Weights of a small transformer language model: MLP 1024 GELU, LayerNorm before each block.
Each number is 128 + 24 x the weight over its row's rms, rounded and kept within 0 to 255. Layers, rows and columns count from 0. Numbers have three digits each. The size before them is the row's rms in percent of the matrix's.

# layer 5 attention query, 256x512, rms 0.0276, rows 172-214, columns 384-447
099:116154137152138139120119097164174136100137136110101142118111131124131087124154119101144123144131134141135141182102097136121169123132079170150080103125119154114152115127112090147154132159126089
091:152087141151114110103096110127102078123077114127177129149141122083122150125138133099144149174155100040121109126131124135148113158127153104137103114166088114134111083140138102111121112129146137
092:129081129135155116168099133143159133108068094121134161148103116129120109107135125115097131137161147134165157155132120101106105121062126133115150125138159120147126171113147149135068152104133152
087:163089143128133121102092115167159122111124125120158145138112135115124112115134108079123124151132161073163110155131178109126128125125168077116110114138093155159124127155095145117139128128139130
087:101156137128126152113144122130137120087140157114138142118155113142135103146122081126118163142123174174125106154108160094153119122109093149121132105116098155135122140120136065133134133141173125
093:151146100145122147116137115111112092152139152157108122137153144130160163116136112153135165143167126136138126111134096140137082135157112122139124139138114099128159139126125097084124077151103122
092:141081105154156140135161111120103130159084101105093122162122127078119115128132150094128140129135126135114112088125130136128133127180133132143155108113130104129115169114139078129089139152131160
091:158129130150099154127168149168108136146092181094143108137104103142133137113104119148144144108121114123149140186124160086132167112108166127157110127122151120126116138148095126133132127130148131
094:116140126080144112161116119111123127134137123148069127118113150118108112130128133094124102119110146135143104065096192154167104127055169166098183156158105130124118160161121139118115138141099134
094:115103128170093144136108083136129129125098102124133101140069148145162125149098127132133096135115141128155127159104106147108083108102167116146147136164168113100125148143145106094147095134125125
088:140066059132115159166122170149111134114064136125138111099163112127137139137109163119180120146144129092117126139158118091099138086124154129121108144146131117120108154104112145150132094085116165
086:121141140126135118123115140182133129133135150119180149127096124121155130138145101175114120149130150176110145152104128098134148061105153161129109137088148127165122163125114160159128105097153138
096:134105177138134132172197128112139142133070153141095121132131114092130107120133159108101150081169134124136143106148148139092145121131143091137143103110126135153106120161112098106121151136130119
081:130135159124137129161111100136118138140146144137076130131119137074091158157078181113116151142115047110141136110111128138096096145143140101129114131120127097107147178124147064164130141124091096
093:166161103146118139101162093117116158118116162150151124126165134121105137155117130141108133098123103095140114131128061132098127165132118139148127145101141119119173171094115098100148143087097128
092:104132156093129110156105124139102138104147129142191095163136123126120140086121106149140100141111137139159114093145085115137088148114098147138106154102134114149124134122079140151138128137139161
086:118110094124099101178089152139084113129154183137128127093141159111076121130127130129090084095120126117142123140114101128112108176108114109133092116145132148084141103121099124148143138142115122
099:150164139141117076099135152132148149093143107115104121147147118147099103127142138136107116103112108143133113128108116183122148091132118132123134128141128172168138126136119153131121122136116114
101:094156089108146164171146147139098121140144094120115111113165132125108130122155132128159126090181177115113150074155143136131122126149116122158101141156103140120110128116122173076126129139122139
091:121167111122100131134133095121113112145108126131147151149108142135174151146132106096114157137148121132143141132108142114128110113115124117121157125150162114139150134125121135144147134104119094
091:156157127143117117120163127103079099118129151188103117115143136123124127124101142134109120152143154095131171138142160103180114132157153122144099150090135116129169137100082094117136111137171078
087:151131074141163124102133143177100172120146131125120128113144109165138112142117129128113140127124143135162163175105142140178155100171107168126061102105144159166110142128110126124147083175167117
095:163121184123111144154103131149166111124071179161148127116143159096066148151102145119097148115104107115114108137095130102140116132116131125133125114133144102150108134092122126126134109100138120
092:149094109126118142161127111133125118129116121121064151110143138139135118113132150101086087119124176145105115079128133149123105112140141095163090083096110120145100121164072095175123141110134103
093:122149139117130150101132154127151112105121158106122129125124123167126128115162131182117118148199136106129098157112122139135133094094125155104117164134135104129146097089153105147099080124123095
094:091141173112117133129123140108154102128109119126131161097122151114163111113102148172161164123134112107129156160078083133078095167121121125132145137176138169114170125121162182120132135097086139
086:096149149147126124169180100094130089162110125162088115165110119102132150146163153139116110086149143132115116112115111164108115132122124144124191089146113155157135137099123122119157146112107110
093:166119094121143136105126173169115148115188137094116146115126061157099100111112119158113152127136133108092162173130124128119142097135092129108094137155151158114118136156131091138094096119137127
094:119142100125127168132164152112088132169122168124101100130147115127141158096097124135093145142131158128085116137118117079116116163135142079117136142126110114114125084150139119088120120100172093
083:136137130095089095137181130104130128158144138153095151138103134080130108154139170116142068161104126117137120113084100124151102095121169126130150090113124124063156124116111119136158134146117138
095:148151122143117147139083089140148079146125099129121136168117099150115148131156134128136113139137137120115124154115168111115112099143143109079122106192109122161093163141111059126149096116085139
087:128118114092123138151095122137105125105101099082157099086118139119135138118097132124118127176167132124141132116136127119135115106134114120106115124126116109158129149112142134154118124120109130
096:069094170159139123141150115122182148130112136164125100142067106074120142161143151157103146132126145139137091144123170134095096136141081109148172146144089101161122185118115107129111115123124144
090:124139178120094144159178105113145116152150184186116141123102133108139130117133120126142087117095113099130129129110132112116166111084123158150154096140148145117135164127093168163151131129122125
085:111131070111144149120124149134149179084152109076155117125118132149139113126125132153121186139135107118143165157126118081130096124196107110091125151120114138117126115169158136120076134172114116
092:107106164120099110115144087133114116165104161142081144143129149133094131193135137139157094145143105103141121122126161175109111123108138132078157114128136150093141092131097091131169106105142106
093:119160142127139159151138119145102116140151157154112124187143108118111132133141142182104091108172168139109124133161135107103113108123092146102096172147156100092135154133137082099098110105137148
090:096117137091128149101138066104116130127150073139100132138136146137089081138145158103132050105110079116098104132136142181124097086125128107097126103126121126088089131153088135114132126137096100
094:166110149134153141117096172129185112132097156134135101118109150124096140158108094132134157154137097120124105147146160168127164107127142135094142124139113130172111084095120079107137134108149174
088:092151117117140095138166129155160190159132127145110137137101109090128119108156102149102153094152155145108130122133119123192163116155087162163153124108116156151138141149174104119122141140101114
098:100115158097125114130178135135149120109092159107125102166079158124124176143114111157118100132141103170137128137082157120107108135133112115127167131122139120137144178099127114089114141137090124
098:170112157111139111145138134133144096121100123162177138126136098122140106093117128138125165095113116115095124122173119095119155102156177124081109156123148132120104103102107176174180138130173158
096:117130141152115151085123135109123116122146092147120139103164143130092107132137122130143079111140140107113171157101112149135143115138133139151099127142142159138141079108123150201175137124138152
# layer 5 attention key, 256x512, rms 0.0274, rows 172-214, columns 384-447
100:103131111110112100119167141174188162139154144117131127122124090123103113124153119134105122127079130112103117131127124112152141121123122077123117151158140131110146164130145081130138130161153110
089:150133119122160125143111155124152153112124146072172153128132091111168169153130122114034142127139109128120094151156148088141141138137106119131170150085138091145114086114120124111117168148141144
092:105106157173135124175077080094105139152121105139153135124112120121148151135126121142098126139136155109131113117132126123143105102145111164118147128104111118146117137143143123135138134158117132
088:135116139162069096091121123141125132121128113112128162106120110083114111149149146119178106139103088114123100127107089097163107132133165101134129123254137139123134093107144121118117109132132128
089:141126129158089159120139130114133107132144148132137147146160166121134119140146075139106089140102133112106139126081094174146153154142106122100124131164097141104139111122125129166137123119153130
092:116114129096159109139087116118128119111142146148148129175126121115132160119115121113071118097179124098126107154124166155110138140094142124130129143092115115123136148100054141110110136137087142
092:113132141118139108128123136148127127133090082108126128146117129131111136127130119107209146129083109140100142117131112112102133131140112136112116118153171129140114136129146119142069122116130081
090:146114133140108121111133133120101130126131155130127178119119118116132163100151077139085114136100097086100146149117122140128101164152142120125145115170182117158148095118150096108122133108133126
093:116124127146097134179134091101128109142167117157136153130117124161163151140137123144155113104132133098174131127162159148126144114134127125142137118049103150161141083125129187121158092126126136
093:104105143108177141137096134147143163142136146094153102154117130106096166131132114136105138118156106118130129144135125146131110129113090151137134173125131104110117126127088100116125103171086099
086:123119106152156104088157122145145165161073139143119114162119133136131122118123107107056121118118112156136152150098133141171117117120145158095163147115120118124089122092124146125126156134147106
081:123106149169122123098145136129148121142162161107145147124148186116129123138146105205128144131134135129127150138105107118129112163108149105149096122205100097145125121114126125135110139153134125
097:157153161150176146100153141114131104148129113138112124099079140129164115085133111135111143124118103130121149107146122135133156124140127141124084099091122196113131149131179120125142107114139146
081:104136113114127135133127146108141146144102127134121107130100128143166164080120103123102144118131151143112155171144167162112147112141097157137127145051161112100135125156136143128154128174110127
093:173112149134139147126130125114068120155130128150128118148117144129151117089118149134161148121154151145121106124125151124088123103118129162113126136067119125142148111164087174129141127103107118
095:114100124142126135138141102064105119150155135125131112132099125175142140109123161123098132143153144126141161109131155162156116108123139148142144148026121116123105149138137183155142087150139132
084:144152154109148127157123115085118164115130141116125147112120084132146146100143125114056160133104163108104149176143169117136119157142091125103164134062169088126123139129090165138152134145137106
100:137139130112086105122140170173097123114132121153141100147151160137139134153134146133225125143118113153117117141116101121115127095158169120140128153192144122116150143163143139108141115132144079
104:149148104136149108138129102122111156114150132110106141156160097119112136116112157113085142096160149138149117125150134121107144120140123120147114128087122107117091131115102137126138114095106141
090:102144124117115077133101128120139085116147151091182153144126115145119146133105114131136147131171156116098147141146147148132121116112117129124114165162118136146153102116116096070141129155125104
092:153166157131136148157122111081120086186136120176173159109118130181148128106141133130126104145149123083107130176140164148143144121108163143138143109105104105143115085102118135150138159126141142
089:137107138111089167080152125115102111138181101124157110131122144140127101131139119131183131144113125112133140118142129126086149121132134131107139126166162145124160128147112151134190121112130127
094:101119128139143140179144135079092097168146145166193100135072149118166170133094138137128154157072109096111119138122146142161157129124131175155157123080095149128119110154158144096114138079168177
094:139095149124120114152168145127121151164127128140191124148134166146143137153141133173179165124091117175148098139140135122123118165141099111112129107103083130173111080168177177115113165170146123
101:140129102153114153128152112092128125135134117120088146131132152110126157141129110142056127121136122106132143140111158111146140119121126137130135113042134110147098094133108108143121137167099130
094:130168087159160127155084142124130093123106145111120120116167127106144120112123140112117123123127132134120149116127111122121146123111115159128173136165103146158091147107140109123122164108113145
086:122145142149158170170082162130135138146108148131106132091133143111147142098117137118102118113191096117119133163153159139125107098145133141147133137064107109144088105137109151119094156104106147
097:157109136150146149114123140124100162131078169118106105112142122097103114119133126110002154117163156115146147132115125094133154144109101162148124148050177122102154140097093108133153112138117130
095:110103177118138132125119130153137103163121112171185126143093135104144120156133143130053136120088108130154120135106183156138140132125114134114169123119099116160143122131121122102119143107127152
084:145145101060178119165114141153150110114104142087127119121100139111135146100117125137063135139176150139167126155178180109164150074166121129138128151111114126161157130129119104114091136132147121
094:101125127081093093131118145126151159132142143137106138136125117138098151104094139142103131134136111105122137172131164106145139132131105109142129158104124118138104088130110109109126136148123156
087:103138147129126144085120142125126099114111111119134107141130127154088126164161103099191127139123146113120130146105102135116132131133130156148126112191121166164169132105127102176155114132134106
095:109113143106168148110148114103114123103114125131134103148081145140119122096094138103144167096155126126151109162156167133133145133139133093110143128124095143134130114157141140118117146110175152
088:142129149114135142145127084101075122173137138144149132114098146095108140103141145121171100142158120134135116177164134134169098119161144131151119137133137108147139109136111133109118159104137147
086:126119150144110124110131119156122128114094150125110085129103133127097142158127151092198121151094124095131132131126126136089142152126108110138123122177182113130156132156116140124146136138096108
089:118142135142142153140131132103098116171119124155158119134121170122115106152109121169088113139148140107100136167160127130130072108108138099117145124139106101140168140082112094132104138154135118
101:157142147116141136160101107103113132127137124131093154130127121115135121106122125156050126111136141111136131144122143131112118119139103152161122135039129092148116111138096131146121115145120134
095:111106104095115133142136132137129103124142104128103143122116108137116100161111122128190149127109126123114097137151133094155139117144150107126156151180176144071124145112095073123143145161155137
093:130114137151069114088081139144138114117127121144127155130093126119121099107147122075181127176128114094074114136113083120154128116115137109132123135156125177137117099127143107144139123126131143
088:143158133070150118115122130147140126141123131125114134132131128159134144072144131130130122103117123151148157123138134088097144106125129108085057174107096152128092118135155149158123117141124119
098:106148122094159135168123124138131114113136120128111129153082144135116133104163135130095117130184105127144145142109155129131116124129122155083103146118149198145146118134130138111130148145132116
097:159088148083119117090130130128111096133121111128198108112117136183126138136098120123195136122107150084125126126153069119120159120147173119126119167116098129145137130128133160145157126118112102
093:157160099161136155093106193153130159144140146146071132097171106132131132100150134136094108135105174110099111112116147102154156141141139147157111136079140100114076115115094145136153098109086112
# layer 5 attention value, 256x512, rms 0.0219, rows 128-191, columns 384-447
096:129131115141112131149136092139102136103130139168143085159102140077128110135109142113138151125154109123104154116117155134146127142134105192095143145145106184100141096157125197185096145137142106
103:110093116111131125128162143156131130124148142118159105127115120117131135132123126150124143149119080128144124106136116128108077157112136077129140127141136093153187169123098133104126127097153169
094:120154136149088126106155105131107139113134102125148146147160119119128134136140099102141151140158109143149122099117150117155080158133123107149145137144137148127100106153161106095137126160137175
094:141113129186169103133144099149158167116104091169152183156126120147118126135121168076091119097085163141106101135118115139144148166149105181134108108130081140160096110138076118145133139144134158
090:103113104131178144125116128105165147128124091119150179104178147118108101149118044117138116143108124124156094137123157135116149097146122151105134143141146202161106161105187143121088141109095099
092:162095111146119125129121137160172169072154130152110124136121136141160120130150133119100097080125183101155102139107123121120094126136100119176102127115111129137101136146080110162127160150095155
091:103117081142114112126143107125126118115118146139143111106180088119124112162146085108104112135124138128085139102139134113157103101160113154112161150146114135139099091137168112140165143138135126
093:102146140097126142103110118141101117109136158144128152144146138151164119141108117159129114167174139142135157100128125151097119141089130138125122146125080120181137125116083085120137153154153098
101:125132125103126148151157138130101148109126142115123101142062145124165162132119126081138127158098129096197128130100133143111121123175099090116094092108121084135149156100106124149154102169124118
111:152069137122127087120108131151140117122139162165139123123103115157102116134145089149112099156140125148146115129140104118132133098149119138105113128138075118135181157097113130077132133127170109
096:113175154133136084112103145087159125113115133121080155136126105119150168128164127142141152127149166114115118120091145114126171171103118179124091166139150151133157130138140138111112128118096100
090:111152139107132138120161135113089128106116098117122111118129157089104148143126080124117120124118127132095106131081109155156148161121136114147132102122153133126128146101163165125121100139152073
099:100108085101186121125104112116142154142143099083124134101148133119155131140069128096146178133157162114101087127146123169077104153143060116104132112126152162161109110126110119098149147079096133
097:136122141139103105164115145131137112124131106156126145136069133115184135123137109178148141105135117128170124128135106151110149139060104171180131103112152078206205099095123146169139132146104094
098:142122092130098111115107103137119129103131089153161130121136124110153127105098074143144136140135172103151098070155114136148103152100121132126167106109131134085094126140129105133121139110114136
095:150114108104106127121131129117132119121125135130145127138138151149122128148112149163153160159137121144155141125102129159110117154114130116077132122095095108078162171087131114135142133098162159
093:135170100101146130150135152169146109135123178148162087143109118139118146123131190136149189092118150096122155128136153098131135146130119160114131101154132155164122130126112119162105128150171165
101:137096088106147107139112111092104136103147104124146100090112169146114123095129158122107101094112095129138109138121120167149131122076134152182162155120114138162099107132117151128132138124141182
098:138130121140168124106171149135158135158138122101134144122137113090127111146139151129133158138138091106107160133144143146124111135088167148119116120120110102112134128152161151110110147125153135
098:126141133119119147145152101151154115106124165121082120127165117155150144107110127121135157134102128160156104080120141118109070211169198116132180108135107081138162172119129166114108150113139084
091:153115136116120143145147141113122159140129147120097096131149128092114098151137162146127124184115131138126103125133105109148125117101098104111113137141126170146160164122159099183165152065089129
089:124129129129126135083083132129111122146104133099132146124103141096108148113073144145126104162122046146101126121169156132136102124149139130152119156124120111129159143131133076150116133076061146
093:133127171117121164138099126115149137121122125087060157123126137114153131145162125139141079128108140128174131151119134100140114118124152105194142134147105134133102118115103116131119190159061194
091:138157103132139138140154145122119154121071146179130133134113133091073149148130100076143091114136154135138117104159102139124162073142116164109132123156084108145123121124149169162117109111103122
102:113150088123151107095153139148167119165105113195128044124142123123155095107114148158115123120138166161130179060161132136196109169118107131046076110151105109116124112134160109125153135135142106
105:097139146128108128146159153129116113102161118104156142138201097123139134114141140184130149115120112123131149156158100151125096144115089125111136153134105156130081103180123073168137080127127137
096:140123124108130169120115142095096136112075115143117123124144113110145136143139105186140129121137127140092113144162122140104117135125120142101128195125156122167112087104119136094100136145069121
098:152113141138095082126144125144107142125120114134095107125114146115107085137137121156123082122172128138164076152116111136079105144119173129156121123145070076073105163101084141111109100099139141
097:125138128144101168152167147133120112191144104133151127138117134156096173064173128120104112103102157111098111150118103197117143140122157169121120169122105120132136133156112148145149102144109099
090:125149134097155136124143122151131150133159101107134137136160077123140130131120149130091153136127124132087094147157165127133105120181105097136154118140171113119098139158115098158108099120079145
097:127133121133108129117181153105111112155120177122105132135111141137182149104136119125161131108100099114140127145106124131145140089140147112142123136096156154135161102142117106108131142131107133
094:152128118128137131150105130110128121144138120183138116150167183131165062111123124128138123106107143155146092165128115135139154160125074184140103116114113156161126112054111160148140123132109148
093:107172129119171095109100126127109137100150106066139130142145105144146125138100154152095134139127136112195131147126135161120143162153093122104112113149131138126105087131071095088163095135105211
095:102178172145089130144118113143140130131130098125148130125159107161189114099109137123140121097131143125181117072123106179125167170103119134114122106116067121124193135127162095150121078122085150
092:162137146156076128130139113135125109125129147152110125143126127138129124163148120132143092179099099109103131144132126116131122153129162116099124138116113113098156167094126184097109130119168130
091:113138138132128114127169122138095092091136100141118126149126117104123101088147101143100139156115139124097135151159154082139155126177117168089159125161152174136108124174150132150154144135136098
094:126138141145126133117128134133137105110106153114127113143144120127165169117178068147118109148124149110134127127147123091147110096140159123159079122141102120129110144145117118131156137147119121
095:156122110113082153109186139159121082105154171120121100171119106106147114144155126120129159126108106103133121137099129113151088151127133069090106131120143169081161107154161125131139170130174128
100:109112143135117130145123103106137118120085092132133091148179120095148131115123112169127114124142159131106123098145126118143118171140109169093130130118113170136126129119097129165142107120117137
102:131182079101165153123118120098115151156100101137153133109119151161117108163065161067126122138132117131132143129139140137126166139138098160108182107137166120112123101086144200094116140087142121
102:165136137126137135131114142138135120095115179171126167111116126084094110149131140135141155152140098155055101122140107125098167124126122154089114120123141166139174155112171143134140132186115120
093:128165139121127139136194136136142131144160137105141054150123151171162156130131132120145097124124110170163114133159157201076127153096147148135154116142133102132120132135077165115103085133140122
098:090139145131104137086120102119114140101140130100110121134104117160112097118146129134115117156165108127118152133130104099170122095121138067113117144120118100088118091152136085123157131144141179
095:119114140101113139125107137127136173099153151121153118138087141127117115138133146181151083164130119142108116090120075102121135137130120104136088170111098114137162138116141086118134121140085141
088:120100109110157165119134142108119127125125149076131154129178121125166144136101107129163157124109107125097145121150173122128128104156114089129106098119163144126119141150174153097123130089083165
103:175110116111149111154079143095148084142091119108096113084121140116144133121069139116126115117156127107131129094141102153135140143131114129150123100154117129088122118127137148102102087080135137
111:127062095113105147128100139138150098143149139114152108134110143163148084127095128132105102130163152153146128131139142141142130085078102101143165095110105103138152146122090184118111137115149089
092:102115167126156141100132107099151126131157108065090164137128120138083085127136102109091120147151125142144161162112120167130152132158135076139146124149138185137135094112143172075138141116191118
108:146089140076113127130062130076117122130070115149083129117122127175101146122123106123140156149161178109135109087096133083109155118160169121100133132131089115151136124063126112084136173126100119
094:125132150121147123122178103160127129119139136140132145131127090135136122104173084145144137157128114133117112150146120085118136105137187146145115107154060132147159096124120133117145164169112081
095:163129147108129127158141143137088126127110138146154099112050129112144125160165167109125093117124135129113123176126138183112145156152105140137122130119098131187104141119127130121126142108105123
092:098147140127171111108135164159160148130117096121127117124122115128164125141102134103132107132124109106170135104151121116140139111118103113126150110161145119128048164117141106133149159124102135
094:102158133150098159092157161142136128133127135135158104137122107126149162129124143167111122149139162104194152115139132130151103171137128133114167153147163129097120127126123095160102107126138106
098:142111073111101112127195117120151135121154137128123114086121122111142151147142134106155194163144094126098114131101157150146139100085165132132138149149123150139116100163129108118155159115127143
100:086103153103104162124170139125110135104145142111146105122117124147139154145169155154136123162145105125114194159144095096122080121142134134133133114145128062145171097140154096129128077150181130
103:143128095092124102125165115138139104121118157158114150113112163125094123142162110125133121188115108126140197090141138095182152079110104118093107135131079133105169088125170113135125137181175115
086:101116136107153115124179075086117151133139101132141116111133141133103124134127125128127107073089142139109125161107136130134118120161102070092148124128171133148113173127125118124168118138180169
098:138149131110136153117150149145162133121120122111148154097118076125109143111082135113137171123136075129092134159165142132129113113113129102191137134124138115130121110142105091138132132128104080
094:176131155095149142145121132123171087116138121128158123134093122129137107134092168139110127115147087116122131121120106130141107148121125093119141119127125112117142156138097136081107133120155172
100:146078154180109142124146140141136134096145149086182117115092112102140187127112162159149154130114117148162079099127117142104141171115121153138129118102143101149139155143095130108113115059157151
084:129085103086152072099077106142117123132137173140087117096098099137082153126134126149140132151163103133102188094142141064141136080105127116146103127172158111125115147121125101109127146071108146
094:124141098106107155120113147103133131139150114160105151128152121172105092125171137129121077097096104164151123157102114132112074101115095092115075130114139125109111155135121161122102110128169139
096:097156069080153125114159160143103097125143144139125117163134093137128074141096123145133129108105134136118134122163154172064164113171141142116119137160112111172119143126134083137143095167132072
101:130136102160144097106139149114103097104099137125138111127142119135167099116159108167149115163140101092092190179142165151142125100112125157126112141122115103122130069112131108151131147107137105
# layer 5 attention output (transposed), 256x512, rms 0.021, rows 128-191, columns 384-447
099:136182136132167125092074098123139166100146098092146094133163146173106126096113100140116127142152162117080175131146081139120129134110109135144092144111160109135140163118105124118152108180111096
105:141114087140097087135119182135107138145140092136120109132136142136139156135135140104181118096086147131117153095118117127107145132130133152154102130149122153101146131141109131155101143122111104
096:123092085143166132136164153111118156137135152117093071129149108130111139129143111111114103120145134125142144133129169126090141089143109119142144131087056122096111157134148158134134167136107107
090:119133145114157109117137098164161086117125154117106114152136111123100127112121122168128148121133129147153114143100147123152113133117107145118146123171145117142119135073148163112131132101111116
088:166133133144126133164118153115093102113157102133153133116119124105145139113146159145123090156132135145093129129121113101149130134124134110146114135102110106142159101129078119112167128162162101
093:124141177068133133132113117105089129130106128155167131151101137101121110134155123143158161146126098129117073124085106172164114131113133137110165135121156121135143110089151156120138113091137140
092:151134099197122126134162150116087116163125132109126131136121130125141150090134146142119149138127125120127108084124110123146166132145123132161115103102134105076179158121097089132114117106127116
097:165106118170096153136182169105118118140143127109105150106130112135126130149117156095140147106152111148118101148132155147079135128141157099156173117161145137107141108138107112114127126151097142
101:103091144153135118119109146104167119112095156129124156149100102122131129158151143115096146125158106138118122147113143117153139138105133127147156151113119147127112107123125143150077129136116175
103:131157125171094161142143151077091160090127132124178121158121129152159156091121173110168146112112136156138099121101108121140113146142101174125130103117160165113150146140167145161116146126142111
102:124111090088127192122109095155117132106141144131181158132152163132143117106119096099095119114113118130149151140140131142156120117110143118125151104111104111155136130150127117112162179145176108
090:121109169116098119121115089142185124122091110132103132141097170121120112155124106118159111145155126132132153133135172134147091133090157154129172109159129131127099122106108109134180117123102145
097:159149134131112120147156150155131099137100101175121116136127125093147132141198132087142084126127102116080177148153146136113125131146135086119103132114108125127119124113103119141146176164115131
096:121090127141086151105129131119094137102141124124108168134119113149114102137112129118087141150098132138145102144093185111186136127137149100104133151118149140106108130148103129104150093103130141
098:120149121132171151137172129145132126130144179138047110118151133136111136106119109114076134131141120104112145117121197133096154133107131123153104125106119127170144129125122100115172105149118110
105:129148128121124130124159104145116119112077124168070186147133096127121124099139100097108129116152129108099134122166137154109122136110135140149145127134108140085081107158115080116125153172140116
099:119133129174114080100112175134107144099133147089108148111198116126156120120142128146082115134087126133167105119134092123137121124113104121157073152121166120088141118128109089128114092110146132
105:143163101152094152125149126141154171162156143124137136127122075123121120147089117156149111115095116148104138171153126142118131153157117099116124115131139151146125127118087121167128135114118123
101:090079124119143126135109077113109120135128080146094103125150152165086131126101155110172102125172128121141178079114129156113147123121139142140181124178101079131100126115106119119140119118098135
097:150122121107138119106118108085085155137121086125146115146114112122069158131116122098131156146121116165130108152130137137109105134129099150145122127090094139110139084121139088114116122146150168
091:131099137159137154110138128119074125116137138129173132125090155137158143124121130146093140126142136126144090112136122109118130152114149106112106130105090087148083120113123123147104142149156115
085:143130094153118141128139124151128160129129116138107133151157115160148154115158156112177112105127120122124192114164084120095140140105162106142129124094132108097121133149118142176134156162136141
096:091164158128127141154096098113133146108125105146110109171106122124115093130150122130082126165078111156141132149089142150137111146120140130109138159095175111120128122120112137131101142120158100
095:113094126137151171112106145108117150158202117096199070127101149161181157101093137163160161146139141118094170127158147096128107149109177129152118133119128099154157144108126127134127085119139091
107:149097067154129098148145156125095138124104139140122132122125122147116129122103109101109122119161126087150125165112146111095110119159103114169107116121146084104104126135096134138119086114115166
110:181087086142127110107160168135128138127118165151120163100149093099083105139148163103053122134145143117162081106110095107139141113144130102114096122068178109127111115104160137098156130132120128
094:155128083112129133106135145134181115119128148089138137126111172105135155125113104084107109139182144121143147109143159124145127105159116087162117081097113128121169140109110165101143118158151117
095:167174131127101142133145064110118123140151144127143154122112137138129117119151125122196146132133124148108141093122142163140124134134131131122165096087144140148148124134136115152157155149113141
096:144132142111121127056121118158168122126097162132154113132148126092146116142135107138096149130144115116140162138141099126117125135106132091083144124157127135146107143107142128122156172127119087
097:113134156122139082141110096125160116126107136110117124120171137091130113140185114141146111134082126115175128114140067106139125129129144117132082165172114151115130119121143140124116135103115133
100:107078176103113125109088134159131136138106099153136104139073127113135138129110135154099112151117112140140143127122121119142105139128131122111139144127125107152119136120189162133158123133143110
095:110137131117127116102144133126132117109125160117116099109085108110097133141118097140093144164136134103145139115113161143127114152088154124130138155143113092126116117156095130128138119146150113
092:129123123124122095159107161166141096107148146142076118109126113105138117107140134113131087126114093162156129138110145111129133128145126097139085139207174117135117112119136124157117153098104125
095:113100094088111100123137155183109137126080149153108105128114087106092116122136132118104136128137096142130170146104120112120120126155133129139113122128174124095100093112154111107142116128147129
098:128128122105124161130135096112135128120076124096165136134114124136128129121115137114113165111169174127103117121098158147140119133127100161123161109079122144134144141160160111097087153157141126
098:136109158127158111117134117104168143136119145131135094107140124122142127148154149145135102128104109152172092117122066089106111119125140096104110165157116126098098147097148162128152116101122118
096:161133097133120143126146126138100113178121136135149155163135136121148136146117130142131139125109122160144119132138108115108135123134151136116157123094107135082140118119150115143104123116187134
094:083084146109124118131115114110124123146090110131129149143136132117087139166137146113116121112175135148156117109112139115106112117123089144128150135089117139159111152125156109091122161147092154
099:131132098111166135092117157167135108118126175121139105142139150127113130117121122115139124101099141088163109119130092127125107098125134101122080102167118133110117141146132137131152114120142104
103:105135189151142124113087132120156105096155118093090100127139127145135133134162143148082125111168121177103168140143112153087080157135170145101108171130138130142118146162114108154172137125109102
105:113140138137112117119133085121151149115131099105102123147138112123158125115107136091077159122130116146164139124131078141155105134115111110142119136087106100117127140122115137136132128111144124
092:134127106122101080082136132152183164135077135130123140095128120107099111146144099116177116127130148075108156114126127145135143136127123122134119121155092155134117133140110139142145128133126158
101:137134073140130153173161153142163154120121120120055141148141118127092149124127149124069119123156123173126135083100171136099167142136099147142153111104155155122124137125113072118099144133105129
094:130096106136108138136139154155138131123105150094173107106152150123158146120122113126180175118115134124134154115128116139145106110110130143153131100137169143096125122156144144141089116096164131
082:143140097143145146175136133130109113161112119161162137125136140116123155151122127141102125121139129114137137114155099101136136144144146144159089110073079130120132102122099122160131148138150111
104:065173134108093174152113101148110152114168157164118106136124116139135122085146104135095126146080103126117126133147128149125131131147139138113102124117125122129135114125087113184134162127146120
114:105205151140106154127118116119112125108094131149127143158121116136137127181147115133160162119104088095103116121103121158104105157112150141134129132151103141088118137124105094151175106135149143
093:133156133143129154183102086104129099111123119118143121131126142144129146119149133123220096122101111129145135116134101108124116119113115155128126133130146122120103134136114167135120165154084130
107:120132126149134180144132156135144100104146142090113135149145111121156128116129167115124116119120125190130134199145142119129084146110083122109119116134152172145146108154140100134135150158123102
096:131083130114081097105120123075099119146141076113158120134129131136139154128132126124118115128117139135148125084105149125175116133103144121151178135126123127112146128114182170106111133129110134
094:144135170110105131071064138092154138130118139126109175154126135088120119111122097119060129143176137154162077116145111132123116114091132103084114119102170131109116113111183141142087108151103113
093:168109124095123122141118131113133115108150157147124114095114121083137149134152153122132117130151104130123133141119104123086134137117154131141100141179146140144153114125094177143116132097122122
093:156115125129159108130138139120102165142140129128133137123129120153147127108117140134099131117102125125120131144129137107085167128117129116156109135092142122194154090127149149116106126150133132
096:093115110148122091139109133123093136176133121122117122110086139118159134157100118135065114143120121137123129110127160079110127156119103125131101167087107098113150121110092115145126124124127124
100:131117136134125109103129111167124127153083130137117164150112151108120112116106129145100128104121138107116099077140097154133140118114127118132137097126150179109131123105140150142090142109127147
106:103111106176159137136159163103136149144115135093136100112109117160151144139107161142103136130110117168119069149121128149083094127134121148159145147104130122074156153118151139127102099119131128
085:137128128123105097128132138141138131130119112127170119149076140124104165143129131174147064145085143124140086152101103112156142118140117126119103122202129154096140117111134133144094119113103125
100:113116107101116137082129124147155111125119124166098118132128145122130156166146090141065123114114116143151147044109139155098164143129167133111153143144093117120132109098120126102140134125139130
098:111147152098113118130138124138141172092097112131074144121132126083130091123180130108139089130085139127132118107113124144109148102156095106115108122151149161111105091121129128148131134101104119
102:138137099106127126110102156145121130121139155149148122106140128107145115134105117125113155112099104115136145117125135132156156144123162124131111132144141130151163104124132149123148130115153128
082:139164108153113187163123126113098130144160122104182150145124131169148120098106137135199146105094150094130095139140104122120137131125133128126110096136114154114151115174126132156092131140149120
092:120114176138121132112112142135182141099113132074121145157124104103121116142131148142109128127165122133141132106107106134157126147126149151112122111131150130079062090148141134112134100124119129
097:171098150139123108125084160121144157140102122115148151102073101121110110120132176103063123153201157140122134141125066129121139162115093096134103126095150111139114118116131123116116101130110144
098:107119114098148142132126114098176121150138141174113122095109130140111131150087126108095132115163132148131111077136116111096122136118138123128126125142153118135156158128135163109151084112104134